{
  "num_hidden_layers": 15,
  "norm": "rmsnorm",
  "norm_place": "pre",
  "optimizer": "soap_variant",
  "beta2": 0.98,
  "lr_head": 0.00796,
  "warmup_steps": 200,
  "train_tokens": 390500000
}
Each number is 200 + 30 x the weight over its row's rms, rounded and kept within 0 to 999. Layers, rows and columns count from 0. The size before them is the row's rms in percent of the matrix's.

# down: layer 9 MLP down (transposed), 512x192, rms 0.162, rows 356-367, columns 0-191
# gate: layer 9 MLP gate, 512x192, rms 0.168, rows 357-368, columns 0-191
# up: layer 9 MLP up, 512x192, rms 0.164, rows 357-368, columns 0-191
down356,103,183,183,214,206,158,192,183,144,254,233,255,195,232,232,213,187,202,216,182,224,247,194,216,175,202,161,194,241,224,161,234,226,167,226,269,119,232,179,170,188,296,192,167,196,164,209,126,180,209,215,131,244,163,187,175,216,172,187,250,237,187,196,219,195,223,239,204,199,183,195,219,238,222,187,224,204,202,193,163,189,241,224,203,191,235,119,222,218,271,201,205,226,179,251,264,208,223,228,174,209,141,196,251,187,192,171,234,202,211,176,240,205,232,204,204,211,214,154,231,179,195,196,177,187,209,173,235,203,201,204,233,201,215,196,151,190,214,190,178,199,217,179,162,163,168,204,190,178,237,145,219,201,145,236,222,164,238,184,216,192,188,208,228,175,209,228,206,211,147,235,176,202,202,229,208,241,222,258,183,161,202,224,175,178,159,229,204,228,146,204,191,176
gate357,095,198,242,199,183,199,181,237,210,184,207,208,189,189,174,224,223,211,219,213,219,181,168,196,216,206,201,181,203,231,163,226,167,198,219,191,204,232,230,196,177,185,232,193,123,237,190,216,210,213,205,158,185,161,141,192,215,213,207,175,248,199,223,226,237,187,184,196,223,175,182,168,212,165,142,175,244,219,240,215,151,214,223,147,262,138,139,271,231,123,255,222,182,185,272,183,214,191,201,216,245,228,204,208,143,189,163,186,202,193,210,202,224,176,218,206,199,163,222,231,176,200,242,189,206,224,184,211,138,187,133,236,180,213,200,157,284,176,188,186,194,174,216,222,197,155,210,209,218,198,232,220,229,238,235,193,212,167,204,160,241,167,241,250,144,176,237,184,213,216,218,207,221,150,155,177,207,169,162,188,184,174,211,203,190,163,134,238,197,226,140,225,208
up357,099,202,183,222,203,168,183,219,236,235,185,191,228,203,220,176,191,192,158,214,172,227,204,201,208,247,254,134,189,161,223,153,173,166,191,216,222,211,199,242,154,188,203,219,195,169,215,175,224,176,232,166,222,182,193,203,200,147,197,196,224,171,246,189,193,155,182,215,196,234,209,223,193,194,158,199,232,231,219,178,148,209,232,217,195,213,275,236,215,191,150,153,191,173,263,203,211,223,197,207,161,195,169,224,215,191,262,154,159,194,212,253,154,205,191,226,196,186,196,157,222,216,240,161,225,262,197,233,201,180,207,128,209,207,165,255,256,197,188,189,220,226,216,197,200,199,212,185,207,196,240,240,283,162,203,211,183,214,249,172,117,215,189,123,232,149,164,165,215,203,232,201,161,214,210,181,143,216,186,214,210,178,254,192,213,216,159,225,210,126,193,214,177
down357,090,180,173,174,263,212,210,173,179,220,218,165,192,173,194,132,201,187,260,209,160,233,169,206,271,192,208,239,216,204,149,203,195,205,201,160,178,257,248,184,217,233,254,203,207,195,204,229,124,201,247,221,209,216,207,185,152,188,212,153,175,183,141,197,180,192,231,181,194,178,220,212,267,213,253,203,231,245,193,169,215,191,192,194,150,197,196,193,183,191,214,257,223,213,222,213,179,211,217,191,139,222,174,180,156,235,202,205,173,199,222,177,223,263,201,237,176,225,210,168,184,155,223,171,208,221,206,216,201,209,170,227,190,191,247,188,210,191,220,216,206,152,154,220,190,216,232,120,219,241,204,293,156,207,174,199,237,195,176,239,183,167,167,201,196,195,254,189,194,202,198,191,261,187,265,195,199,218,240,226,212,172,178,167,157,246,186,216,172,169,250,192,161
gate358,093,222,184,232,182,150,210,235,246,243,164,205,206,179,155,189,208,213,201,192,241,208,169,177,190,215,225,144,179,203,195,236,195,193,237,244,214,210,191,237,249,214,170,220,161,244,212,159,200,123,220,172,214,201,181,198,249,200,258,204,183,219,196,183,162,200,202,225,195,256,215,205,200,129,181,237,179,149,182,196,219,195,162,171,177,220,218,259,205,204,187,236,251,214,234,224,204,225,235,201,224,225,204,240,170,206,195,203,228,197,242,188,166,200,184,161,169,196,248,195,163,279,169,179,162,199,171,221,129,208,240,198,197,215,176,183,161,169,193,270,171,177,165,138,179,212,246,147,229,258,208,203,224,200,161,182,187,178,184,254,215,220,185,222,188,196,215,158,203,190,224,249,209,196,176,241,224,193,160,252,219,116,164,149,203,197,179,162,188,178,204,208,213
up358,094,214,190,209,206,217,202,226,234,207,230,159,173,238,215,245,243,179,239,262,225,211,206,230,172,192,185,199,163,214,218,185,210,238,180,241,216,165,221,213,137,203,236,176,136,138,265,210,188,218,203,181,186,131,223,168,215,207,172,211,201,200,214,219,205,174,211,214,248,198,174,216,167,176,151,201,202,220,136,164,160,176,214,229,215,239,228,213,253,196,252,183,140,201,180,196,196,181,156,201,206,186,196,240,197,203,203,177,174,172,189,219,250,219,209,205,189,105,175,204,218,155,185,238,187,186,145,193,200,225,195,191,163,182,177,134,213,192,132,200,240,185,194,181,186,188,215,195,230,184,181,235,227,208,178,214,147,146,182,164,157,164,266,173,163,267,207,215,225,254,157,221,193,218,221,172,156,200,201,209,234,218,168,170,159,189,173,230,256,221,187,183,213
down358,088,197,186,211,197,211,195,190,233,179,203,198,242,221,230,140,228,188,161,193,223,210,176,145,218,178,192,190,233,207,260,175,198,130,154,139,217,203,138,128,270,204,212,209,230,222,212,149,167,213,270,213,226,195,181,185,201,167,216,233,252,219,190,191,140,195,194,222,205,191,192,171,226,205,212,221,227,208,158,157,225,239,222,154,173,209,174,199,166,219,148,156,214,228,234,211,267,160,251,148,217,204,202,209,212,173,197,230,199,196,167,163,179,184,203,199,210,212,237,171,260,168,164,173,164,202,216,186,200,218,204,165,202,192,168,215,263,193,216,184,241,168,190,237,194,189,247,165,158,191,210,191,260,230,261,193,196,214,181,209,226,228,156,245,147,226,235,262,154,205,231,203,184,210,199,223,229,194,189,175,190,135,173,232,204,165,202,182,213,176,191,236,188
gate359,094,182,212,175,169,195,145,193,212,153,159,176,217,255,200,227,169,176,132,151,235,210,171,229,208,251,172,190,244,165,189,200,189,221,223,257,167,218,171,225,207,208,243,220,209,224,203,213,157,192,116,196,179,198,206,222,214,207,220,218,197,201,236,238,225,199,175,178,233,187,166,207,203,205,209,204,267,203,207,230,245,217,154,164,250,182,226,181,155,200,204,148,187,177,174,206,209,178,189,197,243,141,194,205,164,202,225,268,201,212,203,248,243,166,118,181,237,195,169,202,155,223,206,231,267,199,205,238,252,236,251,182,176,157,198,183,154,170,187,238,171,165,171,202,183,184,220,197,168,195,194,160,185,148,216,191,215,271,216,263,174,197,166,202,215,153,192,182,188,199,201,202,225,240,270,203,229,225,224,209,172,240,201,190,187,168,193,238,185,220,212,184,196
up359,096,255,163,225,240,229,130,162,206,187,175,136,213,224,252,209,218,178,195,183,256,184,214,198,216,187,248,221,172,176,173,185,178,238,144,174,234,187,199,191,196,229,240,174,239,227,216,184,186,200,199,203,221,235,196,196,151,245,203,202,212,172,235,256,171,202,181,196,150,226,217,209,192,226,187,202,217,211,152,240,191,219,226,153,185,151,256,197,185,194,236,232,171,291,144,171,233,193,204,180,200,213,279,202,190,218,142,166,169,181,210,174,203,190,227,188,258,163,187,175,171,197,204,203,187,205,213,191,162,177,179,226,250,186,234,190,217,229,161,169,180,202,219,187,197,223,163,223,189,148,252,212,243,254,190,241,169,179,161,183,190,229,218,158,210,197,222,221,163,186,252,241,175,232,215,150,211,202,180,138,201,177,251,187,216,258,162,233,198,187,203,220,214
down359,093,248,222,225,216,204,229,222,209,210,227,207,161,120,172,181,251,163,194,243,160,205,146,115,190,237,199,196,157,177,203,181,189,242,175,212,223,175,165,181,124,180,227,175,168,174,232,181,172,194,219,197,170,191,222,204,239,176,161,201,213,177,217,197,187,250,187,186,198,186,176,177,190,213,171,217,213,163,253,194,165,190,226,214,249,230,260,223,232,164,185,200,205,226,186,243,201,186,219,235,197,217,269,205,212,190,222,212,200,176,214,119,219,210,242,159,163,131,211,166,218,151,176,180,162,205,206,127,178,154,155,160,168,199,193,239,165,224,199,167,178,197,251,200,241,197,234,194,254,170,202,212,129,199,185,165,201,198,173,170,199,207,205,203,169,176,210,146,240,255,211,189,194,200,168,175,183,237,200,174,223,159,202,165,195,210,185,214,168,187,242,178,211
gate360,112,189,166,203,175,189,195,202,208,192,197,202,225,180,151,202,214,228,209,182,220,223,166,183,195,204,248,203,157,266,194,222,209,204,199,233,230,158,221,221,189,210,188,220,179,199,179,184,191,146,218,183,190,163,202,162,206,174,232,211,165,199,232,219,200,230,235,209,160,185,175,241,180,255,196,162,171,222,202,167,201,147,197,234,141,146,194,191,144,294,191,249,177,204,178,279,115,192,150,241,221,207,179,190,192,155,190,184,222,143,187,193,183,203,216,168,214,254,201,187,230,217,192,201,213,155,162,213,180,189,211,203,239,227,228,153,179,289,183,197,224,208,204,163,219,226,199,210,163,244,151,206,180,219,185,174,182,197,222,185,217,159,277,191,226,179,158,145,160,198,186,229,206,186,178,267,219,243,190,159,202,193,146,215,234,219,180,216,213,219,257,238,203
up360,102,217,247,241,139,224,215,220,234,193,201,163,253,194,236,196,189,206,199,200,181,193,254,233,224,213,188,215,192,208,245,219,225,221,203,183,164,199,203,206,219,168,175,220,177,195,176,179,209,205,180,268,215,188,167,225,205,208,207,139,178,160,161,160,233,197,194,170,196,160,226,163,154,219,194,208,230,174,243,214,229,118,256,155,210,182,157,220,231,221,234,180,159,189,174,267,141,199,130,197,215,188,209,184,202,194,238,182,148,184,244,180,189,201,206,170,212,301,256,139,249,179,204,152,224,167,219,183,164,220,186,204,207,235,188,219,135,213,187,239,204,229,208,184,172,180,226,198,190,135,151,231,194,162,238,218,191,236,205,206,191,162,226,209,188,242,193,234,142,212,204,222,238,246,236,213,188,217,190,173,229,198,207,223,174,173,170,201,178,174,214,196,227
down360,102,184,173,199,161,186,192,247,211,212,211,171,178,171,223,171,232,237,219,247,160,178,176,210,200,210,177,207,173,228,182,244,203,187,114,199,194,238,174,251,197,174,241,201,188,192,201,187,139,178,206,175,196,172,216,207,247,262,214,174,175,201,241,191,245,160,184,196,233,228,187,221,217,190,232,213,197,280,227,171,206,223,238,192,208,196,180,145,163,188,156,257,178,189,205,242,153,223,222,270,181,196,229,171,200,235,209,194,209,193,173,214,226,162,216,167,203,217,172,257,162,173,170,204,267,212,217,170,129,195,220,196,201,233,164,177,201,218,195,210,203,182,201,221,241,216,208,136,262,230,256,221,202,186,178,185,182,199,226,192,230,238,248,209,236,166,168,201,155,176,223,237,259,208,219,191,153,188,194,142,228,184,155,186,206,184,208,156,236,162,261,212,169
gate361,101,186,199,168,244,238,162,230,219,161,209,207,215,208,199,150,122,220,228,181,179,212,185,202,247,164,217,164,198,170,229,228,217,225,215,202,211,165,209,247,155,159,172,244,271,207,225,176,157,220,214,220,202,220,178,231,233,220,114,168,178,156,223,218,188,188,197,156,179,190,196,198,186,276,206,179,181,201,232,228,188,265,186,206,186,151,159,236,169,130,194,174,154,171,202,198,226,230,185,206,159,111,241,189,167,217,194,233,218,166,205,152,147,177,176,192,167,138,194,145,150,210,163,204,243,194,149,186,179,214,169,233,225,259,183,196,177,206,195,168,233,204,206,213,153,164,186,220,204,200,204,196,181,155,199,245,196,203,201,225,208,188,227,207,181,237,231,222,218,202,187,190,198,150,180,201,179,183,181,203,207,143,174,207,190,191,143,237,188,199,221,206,175
up361,105,209,222,222,209,215,190,269,173,191,212,225,198,196,206,233,132,153,143,184,169,152,260,169,208,182,222,233,158,186,202,159,195,175,193,187,189,204,296,203,171,167,179,123,204,202,243,205,247,156,186,239,189,200,216,228,243,219,216,244,200,205,174,209,149,215,198,193,180,224,240,224,243,231,206,209,195,202,234,210,172,221,213,247,208,225,168,222,179,195,250,196,190,248,226,176,252,229,194,180,166,208,184,172,241,229,159,180,189,181,197,236,188,206,191,201,142,171,229,149,219,219,221,203,198,235,278,120,223,186,241,157,170,159,271,196,160,195,239,238,204,241,135,144,191,200,188,191,201,224,250,182,222,179,201,217,192,189,200,189,219,186,189,239,219,204,172,203,196,222,221,199,134,236,215,164,205,188,185,178,233,199,206,221,171,227,191,215,212,202,171,227,222
down361,104,251,195,227,159,234,202,205,221,231,186,189,200,181,203,159,145,259,192,203,204,172,242,197,202,203,209,202,182,210,150,198,253,195,176,175,271,224,241,213,178,198,211,186,157,260,219,160,207,169,219,222,191,188,227,213,231,177,180,237,245,205,180,200,247,165,228,224,179,179,217,211,205,263,201,214,214,245,248,190,207,228,227,216,167,161,215,173,211,209,230,214,167,193,260,264,175,182,229,166,137,193,249,217,198,180,168,208,158,175,203,180,197,225,191,183,158,155,224,222,170,182,211,223,210,191,172,198,183,220,200,153,188,243,195,179,253,193,191,210,176,206,200,201,189,171,275,184,182,206,206,191,220,147,192,163,217,200,184,188,224,180,184,212,130,278,251,171,218,239,238,168,205,155,248,186,178,220,168,178,142,178,252,226,191,187,211,264,218,149,257,195,152
gate362,102,137,164,195,215,230,156,243,288,195,207,220,259,244,182,204,210,172,200,157,217,197,200,209,209,211,211,214,206,221,124,172,192,186,209,161,158,209,152,184,230,224,226,234,211,171,215,168,194,228,247,218,201,202,152,213,205,298,167,139,199,189,174,267,207,225,189,202,176,172,213,174,212,177,165,174,236,210,224,235,241,187,223,223,195,193,173,201,227,198,187,248,125,125,201,206,230,205,180,173,186,185,188,201,197,249,158,163,226,233,144,267,140,223,175,166,220,184,202,176,195,213,220,213,201,249,166,221,224,159,202,195,219,184,145,192,210,220,202,190,196,234,192,200,194,190,234,191,177,206,194,229,163,196,226,185,205,178,256,194,182,217,173,216,198,254,151,177,195,155,191,221,198,230,242,206,169,240,244,185,128,184,226,224,232,214,197,216,224,195,212,212,234
up362,100,211,177,158,182,154,199,136,173,196,201,153,226,195,168,209,237,201,204,161,172,177,197,186,156,144,193,152,213,200,245,198,206,184,229,212,176,206,224,190,221,227,224,235,241,149,205,219,211,166,204,160,195,170,178,199,201,125,155,207,207,182,233,249,207,162,196,221,210,260,182,184,204,229,188,263,209,177,147,169,152,168,155,175,222,189,194,207,211,202,175,204,245,176,202,156,182,173,246,243,189,163,247,236,296,183,203,215,249,174,218,188,198,220,216,237,211,210,179,173,183,238,194,186,223,200,188,186,138,139,193,181,165,220,210,169,199,198,218,238,245,181,220,189,173,182,239,155,229,183,215,111,221,158,166,178,187,240,210,251,224,217,214,192,233,219,204,198,231,191,163,191,243,171,219,212,235,166,172,261,215,213,217,213,178,187,255,162,230,167,230,215,191
down362,099,187,257,188,185,201,200,180,176,208,230,179,201,225,240,206,179,209,212,231,166,197,176,190,205,219,189,149,220,184,250,168,201,203,220,287,253,197,194,171,181,150,200,192,238,289,229,185,164,228,188,203,185,247,195,204,217,203,235,239,225,181,226,189,204,149,248,218,198,198,108,210,180,184,210,217,192,188,221,189,183,196,205,184,247,196,205,214,147,215,212,172,177,190,236,249,159,215,159,239,227,242,201,214,196,168,198,173,215,231,252,177,210,187,233,218,214,240,189,216,270,195,197,169,163,195,257,210,185,191,275,174,165,194,134,181,192,208,194,178,192,134,201,175,246,196,148,226,191,186,161,173,231,166,213,284,222,242,137,218,139,199,234,173,240,212,181,212,202,242,215,223,203,191,226,169,200,215,176,194,202,217,212,195,229,207,232,171,179,248,182,180,240
gate363,097,186,172,187,183,209,237,226,217,210,231,240,186,118,197,217,166,216,163,219,238,233,160,230,190,224,227,116,207,217,195,180,208,148,236,242,208,188,219,182,182,237,170,205,234,228,193,134,223,200,197,212,171,230,216,178,225,219,208,187,255,180,216,182,180,192,163,160,215,241,246,189,208,171,172,200,206,211,211,224,171,195,203,204,222,202,168,157,218,199,206,212,155,239,176,167,194,204,206,237,240,211,189,212,226,154,251,211,193,178,216,239,220,201,227,213,230,223,215,159,180,158,134,235,161,155,199,228,250,210,194,160,205,235,228,205,248,237,217,212,180,237,224,271,206,159,190,145,200,191,198,220,173,233,142,243,192,165,178,227,137,196,196,166,192,187,248,252,219,173,219,199,217,210,186,252,240,259,175,207,196,233,175,187,266,171,177,264,201,207,210,198,136
up363,105,240,193,199,141,174,220,206,192,231,220,229,240,180,185,184,155,168,214,157,211,165,190,145,233,162,196,212,163,225,172,158,232,183,213,192,190,141,178,217,186,194,183,165,171,155,245,181,150,204,133,134,171,218,190,176,190,166,179,188,263,194,198,111,212,274,262,190,220,258,262,217,205,173,179,226,231,200,162,175,182,142,152,178,170,199,161,189,226,174,229,184,212,228,233,229,263,164,236,170,266,215,209,235,163,191,200,182,218,175,239,195,187,183,196,198,189,180,189,218,196,222,254,222,190,196,168,242,210,209,213,117,183,219,240,189,216,210,213,235,202,194,229,151,184,240,205,168,237,176,178,185,183,204,238,243,220,168,204,237,180,220,194,228,207,232,239,191,182,210,219,218,191,204,198,177,208,227,193,182,216,191,259,172,212,208,214,250,223,206,184,187,206
down363,103,179,157,143,201,221,230,275,212,182,227,213,159,227,220,194,219,216,223,215,228,181,197,170,193,218,225,163,191,195,119,208,158,182,185,165,213,198,193,235,259,204,200,153,191,174,245,189,229,186,150,205,203,210,196,211,202,186,157,207,213,195,237,159,213,226,204,186,229,216,252,239,162,174,165,199,199,199,127,168,235,194,221,183,201,198,192,250,218,204,238,251,211,171,156,172,221,203,234,169,239,200,232,185,204,190,243,183,185,268,195,239,237,205,223,200,226,172,184,185,162,228,225,237,229,173,162,220,215,182,188,203,224,232,216,223,276,227,195,239,158,241,230,178,240,202,227,198,196,168,179,216,192,164,174,265,238,206,217,199,119,226,190,266,272,252,186,204,207,236,207,224,267,224,232,185,230,165,212,201,196,215,185,184,227,186,201,209,253,231,181,248,186
gate364,100,169,227,176,203,203,180,192,207,166,183,166,207,196,205,236,182,238,223,233,216,184,232,177,192,137,177,217,197,213,182,210,192,213,147,227,211,219,216,143,224,241,176,190,211,237,217,215,191,192,167,177,198,168,198,209,221,203,149,172,189,217,187,230,228,216,150,180,194,242,205,237,220,247,234,185,175,217,254,231,188,182,183,195,178,190,249,145,214,228,183,233,249,134,192,215,184,161,226,199,206,226,194,201,188,208,234,197,221,160,195,131,191,202,238,228,223,224,173,223,170,164,190,121,237,181,213,209,159,234,239,181,251,166,178,196,253,155,162,166,209,229,220,142,231,208,155,239,168,198,223,153,234,200,201,170,135,126,136,269,219,205,222,203,227,212,194,187,205,198,160,223,239,236,242,191,184,177,213,190,235,195,175,198,158,183,183,290,240,179,232,219,212
up364,104,196,128,233,183,191,208,201,193,180,199,199,182,202,142,247,198,192,242,193,226,192,139,200,197,182,138,149,226,210,205,222,259,222,219,213,238,168,210,189,196,191,187,173,234,170,142,186,177,248,169,231,212,144,247,192,203,189,203,246,218,214,212,185,192,216,248,190,283,139,194,191,226,204,241,168,201,206,256,211,161,215,190,240,191,185,238,202,219,207,183,225,202,226,222,226,172,217,210,149,196,191,203,222,193,150,159,243,179,187,212,239,204,168,199,129,229,221,166,170,179,150,208,173,180,160,209,222,205,215,214,210,128,225,216,194,166,197,205,222,227,243,235,211,249,225,202,254,189,229,198,147,157,192,180,194,205,161,202,231,231,172,228,203,199,188,179,263,251,180,189,194,207,241,220,192,246,207,193,124,267,204,233,233,190,202,199,230,229,262,219,190,169
down364,098,213,255,182,172,191,265,233,145,215,179,167,231,159,184,230,238,179,190,206,178,187,202,244,182,188,174,175,222,163,211,256,188,223,188,213,178,222,218,141,188,244,183,191,267,234,193,185,219,184,192,255,211,178,209,145,187,215,173,220,190,152,208,255,176,139,172,211,235,167,215,188,210,159,192,146,182,166,246,283,178,257,235,207,219,166,218,209,194,221,166,159,215,146,178,204,171,230,206,230,179,237,212,194,155,238,191,215,180,161,208,197,174,271,225,217,207,185,202,215,208,188,175,192,206,187,223,195,148,224,158,202,187,173,186,148,194,167,200,160,205,202,230,249,268,213,229,229,211,215,219,200,211,170,184,205,155,190,202,181,224,212,170,133,185,215,165,230,227,169,220,183,150,223,171,240,163,246,174,168,209,174,236,220,162,224,215,223,157,224,150,213,207
gate365,105,227,185,192,174,218,220,191,240,199,222,211,184,114,211,174,198,216,151,206,195,184,224,229,168,203,194,186,170,177,166,191,187,157,245,170,203,189,194,203,211,166,204,194,199,183,207,221,196,173,202,180,248,246,177,174,161,192,249,203,219,162,192,143,216,195,210,245,207,206,211,192,214,227,210,254,243,204,205,233,185,127,186,159,145,233,180,194,205,150,163,192,186,203,165,191,237,171,192,266,153,164,208,232,175,228,190,189,226,176,262,172,215,215,206,174,152,263,166,223,194,245,205,208,229,198,219,217,190,228,215,208,215,191,241,211,160,200,220,170,230,190,195,196,188,245,208,141,160,181,221,209,134,264,190,253,204,238,255,226,165,152,203,170,228,221,169,194,241,156,235,223,168,202,242,165,228,193,177,221,179,177,229,274,196,123,220,135,199,173,191,195,169
up365,106,186,185,230,233,255,250,190,243,200,209,198,241,207,179,175,237,159,159,214,210,223,161,251,210,246,201,237,174,167,226,155,231,168,223,183,199,203,278,190,169,216,186,248,190,222,203,150,158,240,222,275,198,203,183,226,198,209,184,226,204,223,193,221,169,167,202,195,186,199,193,219,184,231,262,211,178,256,191,210,231,266,219,165,167,175,258,265,201,203,204,214,221,191,220,219,153,221,146,232,182,194,227,290,246,170,194,190,162,209,291,165,184,195,224,177,161,206,201,182,155,152,181,217,209,190,162,193,189,174,220,228,212,233,189,175,246,157,204,226,234,240,181,240,229,218,150,219,154,228,223,184,254,223,180,213,185,195,194,175,214,207,175,184,158,186,245,163,202,217,222,171,178,185,163,202,201,173,175,192,196,157,233,174,211,228,216,213,216,195,229,182,187
down365,100,249,158,175,225,215,206,180,246,137,192,237,185,267,194,188,208,204,237,217,251,177,181,265,238,225,252,153,218,212,220,244,205,226,229,181,162,183,193,180,227,192,180,198,209,190,196,162,215,179,176,205,173,187,150,206,248,150,235,229,172,200,186,154,183,131,173,187,184,203,197,189,209,173,193,207,196,217,191,201,225,194,215,232,204,149,251,190,212,242,153,210,212,199,204,198,244,195,119,170,190,211,140,247,203,176,244,165,180,200,199,204,227,184,238,159,228,225,190,161,162,245,191,236,248,139,188,144,200,178,174,265,197,173,177,202,177,222,172,181,171,217,188,225,184,218,157,223,199,164,192,232,170,221,215,188,181,190,213,229,247,196,113,214,192,205,186,137,180,189,222,191,153,179,174,187,219,240,163,235,195,255,186,275,221,213,189,187,175,200,209,194,209
gate366,093,237,231,213,222,196,184,203,241,188,252,162,220,197,237,212,208,217,176,181,210,164,218,164,232,178,212,204,163,219,201,179,180,237,216,175,181,201,238,227,175,229,187,198,182,260,168,247,222,203,238,215,221,243,174,208,172,241,192,187,172,205,157,196,175,158,220,212,188,189,213,200,244,263,254,177,174,144,236,213,271,228,238,190,207,205,170,142,205,204,190,203,194,188,205,235,230,267,190,199,227,220,232,233,223,216,182,227,191,185,213,200,181,257,178,187,172,222,165,183,193,157,202,155,229,193,175,156,234,231,228,187,232,168,209,212,254,237,195,207,266,262,255,182,270,193,205,181,179,235,184,197,236,200,250,281,206,224,229,168,198,187,194,226,144,220,256,251,248,179,207,222,186,207,204,180,173,214,230,177,180,225,244,213,212,237,219,186,249,244,135,223,200
up366,093,237,196,237,207,156,165,147,169,295,169,199,177,190,168,205,205,197,194,190,225,181,193,170,192,256,149,181,173,217,189,213,202,167,176,177,232,159,200,175,218,202,171,203,224,187,191,233,148,221,249,180,267,206,247,198,140,207,249,179,190,195,216,188,185,163,197,193,215,212,262,238,180,154,185,187,166,205,191,167,193,198,175,164,245,192,257,224,243,231,174,237,188,177,209,182,175,172,210,235,207,189,182,202,276,205,192,173,198,188,206,168,258,213,205,135,156,156,192,200,208,217,215,214,242,214,204,175,233,196,166,170,202,170,146,204,268,230,195,168,197,222,200,216,192,219,221,150,161,251,210,184,212,196,191,243,227,221,174,231,190,189,222,223,231,246,120,229,187,187,159,189,183,248,245,195,221,209,137,203,248,185,205,175,156,203,196,191,158,170,165,224,163
down366,092,225,233,180,264,165,157,203,203,223,218,171,223,218,229,204,220,184,149,228,170,204,228,165,217,199,215,230,194,184,179,213,153,224,150,175,173,202,214,187,181,262,205,168,239,236,199,207,214,201,186,206,215,222,161,193,192,224,139,190,197,194,208,194,201,187,149,198,213,152,203,149,221,201,172,206,131,242,154,205,225,209,180,178,176,208,169,230,217,231,194,179,203,162,186,201,202,258,219,206,270,158,207,205,163,149,158,235,165,216,249,229,216,194,165,200,199,252,189,196,253,233,197,191,209,240,137,168,216,207,230,225,205,185,195,177,255,193,196,239,218,190,222,193,282,166,214,149,199,183,189,252,186,206,175,279,270,195,227,219,228,168,157,207,134,227,163,244,134,188,174,162,221,237,229,205,194,247,202,179,211,234,194,225,175,221,197,172,229,220,174,236,197
gate367,099,190,206,208,178,224,217,201,186,248,191,158,241,205,225,215,146,171,276,187,207,204,208,215,179,218,240,180,189,154,145,229,155,197,213,159,222,228,226,227,233,175,139,172,231,202,206,203,155,259,222,199,195,204,221,251,218,210,229,226,245,165,256,156,217,178,222,171,154,205,204,217,146,227,198,213,193,250,197,177,190,218,231,189,169,234,199,226,221,203,179,238,264,223,190,203,160,180,151,201,166,146,205,203,204,178,182,207,240,195,173,193,203,237,187,244,177,162,178,195,185,218,176,199,205,200,137,197,243,192,203,180,220,195,177,189,193,178,194,215,182,263,207,236,226,194,267,144,224,157,266,207,233,236,191,172,210,167,199,231,241,170,206,235,224,193,225,204,289,171,136,210,175,246,199,153,185,178,176,162,231,196,164,208,178,164,233,187,199,180,244,213,151
up367,104,264,173,217,216,154,172,233,216,126,177,176,185,175,214,218,194,170,189,237,182,211,160,181,200,233,122,180,228,212,252,172,218,130,168,202,196,163,193,185,224,236,200,223,207,202,234,227,182,199,158,194,192,248,221,253,189,224,200,244,200,228,179,213,224,210,192,166,177,212,211,189,158,178,244,172,227,240,223,283,182,245,210,226,176,213,181,201,186,205,151,203,242,208,222,164,195,177,197,179,183,202,165,207,218,218,179,198,255,179,167,196,219,233,230,184,170,157,185,207,191,231,220,185,151,243,203,164,132,183,283,219,210,205,220,205,197,219,179,138,185,247,208,205,198,188,164,168,186,230,203,156,235,138,239,256,194,202,180,196,225,174,212,198,182,177,208,227,219,223,233,186,212,192,188,231,178,142,208,203,200,264,188,262,235,177,256,172,175,211,207,147,240
down367,102,250,173,176,206,190,198,216,205,140,217,141,219,192,202,229,168,176,200,132,204,245,166,170,200,255,182,208,226,216,208,256,230,129,169,149,205,186,212,165,180,210,224,181,201,166,175,207,205,234,166,182,169,226,177,218,221,179,171,162,165,232,153,221,181,244,239,225,203,205,215,160,193,172,249,149,202,215,184,173,165,251,237,214,210,188,198,173,182,228,233,188,199,232,236,193,202,225,218,189,180,189,189,198,185,208,165,229,207,198,208,170,253,259,226,246,193,213,215,187,175,221,279,137,164,198,183,223,185,168,253,197,205,184,184,182,206,254,228,214,231,247,184,203,234,176,223,193,190,209,253,135,231,177,173,264,157,263,157,209,204,174,211,208,242,172,181,164,204,196,213,175,218,201,170,206,181,188,173,116,187,217,200,195,226,192,157,247,136,199,215,227,202
gate368,096,190,226,207,217,211,247,193,239,234,163,211,212,244,214,253,230,223,127,186,205,143,253,226,200,193,175,200,197,178,196,252,186,230,148,165,242,169,178,184,188,197,235,173,208,185,157,214,204,224,140,176,195,209,190,202,197,192,220,139,208,179,215,163,179,212,190,241,154,169,237,183,197,203,211,234,202,198,208,253,189,223,260,198,187,146,224,199,236,191,262,232,232,207,169,163,185,158,187,278,254,179,160,186,147,188,139,236,263,185,248,117,215,216,153,229,184,194,237,205,173,213,206,214,188,139,214,179,240,202,202,205,189,159,195,197,189,198,200,154,202,197,190,245,175,196,161,193,163,195,177,206,203,180,251,247,230,249,198,234,185,243,198,182,233,151,193,223,234,174,189,238,217,157,202,209,177,223,189,213,187,235,193,187,172,181,165,216,243,248,192,210,198
up368,099,177,225,221,195,174,178,164,240,166,196,194,215,159,166,156,212,218,211,185,205,215,148,178,184,199,155,217,204,231,171,238,220,191,232,208,235,171,176,210,140,195,149,212,116,192,165,241,250,226,173,217,211,214,196,196,209,245,158,177,206,159,223,156,207,233,176,184,222,211,213,148,174,226,233,174,190,161,194,240,204,208,176,178,270,180,204,204,182,210,187,231,206,239,229,225,152,158,213,169,166,159,209,143,184,190,186,132,166,200,169,246,212,186,140,203,200,173,241,195,228,210,184,175,215,177,170,222,163,166,183,222,237,213,232,187,196,194,201,283,176,134,151,188,242,156,162,253,204,147,195,166,245,201,210,221,243,209,167,187,264,245,167,213,159,214,197,224,216,198,195,212,181,222,122,190,190,198,205,230,186,179,181,207,241,201,174,225,228,163,215,199,183